Weights of a small transformer language model: MLP 1152 SwiGLU.
Each number is 500 + 25 x the weight over the matrix's rms, rounded and kept within 0 to 999. Layers, rows and columns count from 0. Numbers have three digits each.

# layer 2 MLP gate, 1152x576, rms 0.0989, rows 919-933, columns 432-575
468528528508518522490497499511485535487524496445464517513512483484472501513480459500489431481481506492530493490488500519492488548514464487527459544506478491506526513467487495514501502486500476482508508494487504494443514508499468514505569482508506471511476476444466508504505497552497495477470467491523516533499511523463476472511460516511507500478525481493505527505490505509504482469514536496435490502484517528494506471483504523513518
523502507522502447482483474494479493535514554506505477536522463501470511508464504530513526518505500504496501524457495532496522491492535490538494478479490517497503504490452495471510501493540480522518511476540499508467511515500487516517494460495448454555498520493503537487500504532508457490465517468522503469521482515481497526493484483504459470521525489487472508493449503446459495473509565493502506471532504469497517499497486501525541
493519505530515498471530492436501478487474536532495513515518483552536511471476526520475489489526540512478503476497517482534482500517485484498540514493466499508498508542482509491492465499502465480501529517496508483494499506492544527516486511472468499502492463498501536483458504505465483508503497507519504525518514498492473520509514484519525474462479532497563543555486510480502464478456500525509511473511495488508522514503537489547532
530521486495513465508498481515511548501453481528479493484490573499463504456542529478540508503482507484509553456522536514505544485516457487482496494507503519511486481504492506472506495483508472468489499453472509494497520532527496488466525487494480500499503478508516512519471482486472471530511519508481480537481482471468499474489467548497484516498460515526511542524476504524491493494467460499510459503494481499488510538490473482523526
478507497523530473479458499469510472523495538541512534485507516501470507498506530508503503499487520485550522514499507532506504505518484499481506520542544498496507493534501527517488512478507463517494465501496480476504505507544505495514501503513497496492516468517497489512508482520473504486500516498495479503483496469492522493538427499497486486450498569485532503523504492506516531522496521501514499503506471477510492469507527506504520
498543473510529452473528503491499478524500548535586520456492498490492483526489477487513470490474490492469525480505468486487496503535512487458510497456458483517522491502476518549484496488487489548529483502523518438465516506484513517519536499506510485487486508469517486479498543500498512512523507482493502476512486492466464524498517548508509495488489539489546515525480475524528495467492517500482560491516523496473490567492516509492488
506480483488501516499495511494483460498467515477488522486524493504495502505520473498518514537490467474504472482472481469474505492489504491468486488488497526500482507504491483491503477451516528527526453487471499463502518487474511478521485490482529504563523537528539521544490523489541503493480498491515485500491483454507486442511464491495493473501489508476491484485492518514529537480512481537464480495558520512501502489473520536569500
525484497527438538522507525510506494517497503550486511506521557523444527503514481507481495486490546501512522501512498457496475503458523516525489522534466550430563491495513489464456547521530524487452494484526521521502463488504440469507540472499481506499516499479517489497486544531498503517552506497501485441482492503486471472472560511525509562489502461483449473464460515524496509505515465527513521513491533476497511493490496524492497
502482515524492481508509497496484464526473580474535456522532525465488547504484492454490499454486467534517483512523488495487491498551538501494531506481489512525518477500526506478503500436520493488494463486523528492499518507467547463492514489495499426492518514459529505507521505553528505490479496554497513508479501522500460499491493510444439488482500507546547464512495474498520510507475474511508519445473501502499496473480495484515503
523485507453495508513477505503497532512487503507512516499515486491484514480470504513517481512477486506505488519543468482504512491503527505497518484489517527480514486497523496489464497488448510497451531497529458523492514491494547518494487503512531490484494504471496472488496500513514484497476520521504486522504478491517527496502498486495481482500506517480487466535503497497490512484518525513465495467477495490497482460513466489488518
459489560489513482518525456511532490536491508513460547529522473548470513521532489533494463510493493529521489467461508511482498472487518527505549477533502505535498490531519463452510530485511516513528488500504481502461494457465511504490531505522504534509467490503544523557507472524490482537510509491497472460465500504530518500500534521499493503481501523463515481501489467436531498523553509500499476533491511520523495504507502441506515
545497463463502488513472458477504498471476466458487526513519447476492514469501540503487499526425482481563484508470461474499530520549482503516528539442476502446476544526547499533489455477467527469495475514537456504538510465515492488444556467567511517511504465504509494496512525486420487484478535497508482544483498500481478503503451499525488550470531533465487573505500528518446523448498513518479533494540485482506478506500512463540475
484516477476473512516426515474498494461395544432495492430484507545513474490580459466480467587397551478457524526477510507466469473560518499447505501479487495502516513500503490486452529502555503498525477542474520502514504518502444492505513466514527528497480480523495495549460483505557487509554462480487482533519453555477530476478455496545468513483522507523497529464425481551468463490483540487494518502486488508540506447475448497502536
497503498502447473484515487492523506516482485516486494504517495514482498505484488493490515509523479516467548449532497479483531505480491513496504481500515506528481522499470459498486488503522516510505470504486495494467507486490471507469497466532459469504494536517491516532506531484481521506490452509532531497537497524496507495543513508527481480492488470505509503499511490506501503490478510541512508524512470461491505501484486535512477
502515534519460530491496490523486508497457475477496491492506484498498509485473534515485489487553524503479527436516549554509540487517540491485474525549486527523501523523530503488458504515471478474480540498496531527513470497529527514526470482523504507484462487527509461476488476500509461488468493492500520500512527431557497547532497512508475496490552407503497523527521514521513504491500485521509512515525533500473492506528499509481533
# layer 2 MLP up, 1152x576, rms 0.103, rows 919-933, columns 432-575
510468508518499517507490496457540533441467538547498491445503498478501478516520506502547506509490428518472534463522487507534463503502478495535516469463516521471493525513535470488493504530494543502519496498475526441498469505510500483553488487466514535494473536537515473484457463472500570502493521502530467491499476489529531502498511535496457557499527516522553491484520467487528480477527512510459520562499504483528541508487474441490512
487502451536496447499488486491489527495497486489512517482484502513504495517481533504547465507535446497501465498485504468506520505514506499520467478523490493496488488518523516523542513484530518519529527508530475493503488538500528524539504475495491497479494497457476486489507495537512522522513511484500542489497487487505519537519487483526458504494485510490519518507488525478464518479517517465513491522542514453481507525501510521501495
487521497505517511511497529474510538509478545497495516476516497526543499499523507516503492482526488541506470485484506498478519515447510509551506499458483496523485519540507485487513513536506486504481542525498489526514445488511518493490508482505517502503533509502494507468512520549504468495528552480486509505507526509519514529458524420528508538502498488477497528502507510522471498503481503507497497538507528490471506512534437469516510
503521491504474470469522492535495500453511514523432500497473484501447462497533510482510458480440491476491486472444514477472522509487496490486501519526470488483475530502526509471479484502506460503506507496519512468520501497511489500514503511503478474469458478540505513525509497525452488522547492512515508539506453509456534511507416486497487495510455463522502527458490526469479495512455488493505493479478522509522518502462493459474501
506500460480526476519531485503476512485488499503473501497487514517532520492479515513532470513527464513466478477483449492532557532528503472507512538461525527503464448438476497492541479500480478489493517517529522514475496494463478526505510487483480547489524482479490518497507472532519490523497540495514482457540486518502511501502497495502496484515506469527456475496510498475494484455511477519509507478517486499478522563501485497514471
518462468488480516533472487498485498476568458488522544518511529527494488494457506495485492532508485473514510473509479502478523498565522513507465494480452475474477526486481496483475524507531507510512543481507498487497493464523549492461432475448496539510448543506467478471503456493454509452480522554491503481534502480469510513504500559487506527480488523502469477503521509515443465466543492520502524493521492537497500490491494518474482
498503485506512486486485518512482502514505460522513539515516518478503531502478476506440514512496489476491500502470490523522507521494487489495477483505480476536505478502460500546519459518514504541482522532526505477521505475501490524522520486440508535517477509502467500501491507521528495501516489501516498495482497487498496449496486516476492491528522524506476480487477509518497565504480508514520521494487481500468491501474456529519485
510495494493521482504479519443500488521484499405480524514526498525492518535545502477453498522481482494519522474510472514499509490547482513540503479469467478484497489488500490556492491504524494502504482537498448459461524476493510494487491490473530461517503506469524486479505492459520449474479508538517511524533481477497466489520517484511486518470487583510477520500499503499451488472543495519479486492482506495497481483490515553502515
497517521479526527549493505515459493484514479486457475504500483553488503544498515488508491459495481437525498461493486461494474490464493552469483503493579461479433497509510496496495501518494450526533505542488481495484500533521527488483447476504503551502507480498515448501497499479501477517546517483478511486515515506519491480520541520515528519556476518459500477520500500532506489481476521466530504525500539509492492501490532524463481
537545487513497475495500501502519486483515483457503511509519474486496393454470517509503500542485515537508537504489501519533464513486491497526496502474512497499500477529495507524518533487447503506548488513484490447499483460530469499506521473521505546542560502499580520473484477489484475462472515502527453496519481473502510529565476477530507475478498502523509544506508506541506423499496495522453467486512533474479480498518501464520511
531527451523508512476502486504455523474485467515556451444492517461531474516509475466548528507517480514509488488519490510509476524509483492489454459527510522490480503492520515520485498525474475504475514513502527496516513533497528479492510484479482478492474495486518501468485532471489528484540460483490468529508494508451509525511451507538529505476503486556515535525534516532511511508475500504512483523499470478469485491500522490489495
531526514498496473517489471480483511490490478497519514523526454519517500506475539514493536500449526512540501474483481472504514493532462487510514503471480512503470498511531490514499493497461544488527461507505508515515515466486493488501509517512472522512493481479512486459503501483471501504502519516513477524491472512495507492444499453512497526471515506475498553486517521511484518483529514497491515479504477486517492480510513494503471
481526475492472490486481508512495493463501498487538494502448499553498512471510479458481473530461484483495516525523526546485466485524497506498478486482543510467470510514500498484483544494523489504543470511502501488481459518529519520514516527513528489526476488531507493507525494507494525512490477486528510541511462511495526524535517461529487473526475493480499542475474525482511461499487538509501470502497520477520507451476504504483468
467503509491486479518551505466491480525525498505479478455500468522465498490502521498486488506469527519495508517518511504516481470498477491489524484490488500503477524486508504463503529487518513506503503467489494509488490484531472509495483514476526475498498492515502544507511493495525535509489474494522509514503500523506504490528496478510481488514479493490514495489537504501531515490501483545475509471505498516526501524488514498482513
525529484464456473473501507526496503484526530476514557540508500441514491487423511484481509518511482506494485516512507474490494463485473519510505492513549512512523505472529507584518508507431494515466481502505462496543490514481480509459499527468485491513539547470489499502509451456509497494539541481478499488485488528507497475526494482485504520480511480495458496467552487466527515480479516487524454446509538489519512497501525471512542
# layer 2 MLP down (transposed), 1152x576, rms 0.0983, rows 919-933, columns 432-575
536465491488483523493553550475509523464502489501465471485478550466495530517479494503540533554511500526507541461489508535484496489466509502467534496481495508483465548497526492440497491540501566525510528490469547454498498566496492449542512497467479502466447512507490504510498444478504521479494503489527481490516477512541534534464518566483482540479537512474545462497535530471525508459506567544500560529463490504528562489540442466502483
416470473510498486484506537459531528509487484528522562522514482515474486476468488486535458463530505460492547504515507530495517496524512514488497484493507489481510465501522488533478457465519533489555512506567513525515452476527509524514465549476561542518499530497486523507511504451500528518509494551507499500478528523497506503537499500503487539557500508484508475507501540509508498556525503453477477478533498461489526510523470519499498
503506519488470546541484503454477527492497513493484525471513474540512509494490524511494472477539554504450476474499504457500495532502478508491558493452463561502525556471544519477519486496515463492491520534467503509502508487483488488501497487500497552474486527562516510479518506552515477498513507480493509499491537478499501498521505434523483502504503507518559543503522509500482531479474482504507500497481487476514520491532475470526510
465491495527548513517468501510518500516539476480532488519519533464562548522495586491468500515516459511482516513512519510483496461523488497477503503477509501536473456521488504537509482516513499476526482477496492479506539510493510553475501483495532535532511514510470468497510484478553501472475497500488516502519515491512497498504546475505464477490559497496477507489516512484489477496483512494537506535496466513523514493521536521500519
479486453484539461504511473493505527531464492501484503522520496524530518524475508530546502510457533554489485459465470493542524486527481510520530541518512487505508467517492527494510547513476506503469492547508532523506532476482470484486490439494482515494493537518449512512503470494502473505494505533452503505476431506473486544511527471502504515454515499532533514458467542481482498499441497479509497508516504489497501492510479493522502
479500547484486492493541494483469475504458559496460498562503481506464526509523501488480520500500508513514510515494489474507517515480540475539510487479545531509495483480497484494537482523528535458529524493500492517519517500509504499505537488526498504515500473493473493510538509499500523496481493508531476517459458499515513474480452458494512482518523447519516456486498503482532502520495490493475470482463477496472531506471487470534522
496483480487513535504478492475485520471463487498490516471507484489498482516530500479466484503505447474468496491508490508476541452477494512477500461504496488487532494507560484513492506475485472516519446473505540468466521466460516510504514473464501483454513529542474490522494519519501497544506515498512478528505471473490501479525494533496485526504508517488466462500509481538505499476475466496499486484547485507465509520509513532528491
475492465498516496514496492495489533533481463457496512514573528465513497471523494492527464535501511513484500497511513503469486493513531459497473531537500501491491478524526440535499474516491465582498487527496504501504519492496532484459469492456502486480472483478526493488512481482463448512497524490444555517535492463470492514451518527488527496508515520498477511524498465467533458475608460517487511503504527543474483456497510521505515
500476500486536525505516520505489517520520524487532496510495490450513485523505561470502509510502533485522486449473511505544524473501540480479511549537546487512507508516531513521517480519517501468532499457519445478466477508499533491451468503481496543480462489535513489507467495492506460524503526457490533506489543473483533506504500506501477526518544504476519529461551463525517500474536546491483523480509538527493537485501550508483494
540494456560528469474530494505539510493539512493486559526490519523501461479456508494539503498487519513507538504521486538497471529437488470516474551466525489486502457531478548520492550493412493479497495495485506478496507479529453520511536491480457574525510511505562512459530498481510491501530536529524466463519524480485524537556437508523491493494506493462489583471512512555499481494491488508491413528514529506493450510552484509499494
550519477510474484507477533484494509457544513509546480478472511473519491433501479475528505521476463485480480495516487548528505492504502458516495526510501513472502546494489533481500472533492526493499453503493518507519488574485527497473464503495498506474493513495495483426500513502509517491507483484524530518490500509516485491465488480469472529508524485509505540487539480482508484519529500513494500494497451464447486473512532483508495
490483488500520509526497510494543485513552500508520517504490572550506487469518469501513490496554520503450511475474515518497482509486549505480469475527511524510503492489501510480524551544553438496525521494506500489505506527418506491545472510476525497495522518492484526511526486538521528506509501526498500495577529494509494520493486481490501479511492477504497442502497500486539516487478542487533483522557521555502499496477511533460502
502500493518491473460542499487507516516553505538528490518479493512446500502444507498506512471498488487504509471511487529478505498481498505553499527513548491491493516520480502541511521488478502480487488470515493503493488532471535514513508527488466463512476453470522507499533508501473496528467499484520534498464523454483481529520523501468546484546494480445513487511553546477540522501506432498528472537527502457474487504522514509498458
497484510521462459510530494490483478537555486457467489475480500538448484503502517499474524520496525532486489514517516499500482518472459525493491483493527546490490544483536494511497495517514511486502489471472493506478517469535499497445501493509457510520513525495515523515514539493528531534493460502502509499521485523531526474524494471498435488489479507478513517515521482487532489533495506543503499502499520476506519475494517500476494
504506479551514504517527493500461495455542518490488499539506506502545494503467503507473507477515514503474524497462498495505552486470495548478462563536486494513540509495537481557447515462471472508498566496467515499547457492526497487474490490482492467533541483490493499494517468489510441461467522461473517526481511477539476530489522510481517495515543456505442504500535496482547520494488478502470497495498526472524546520485481512492529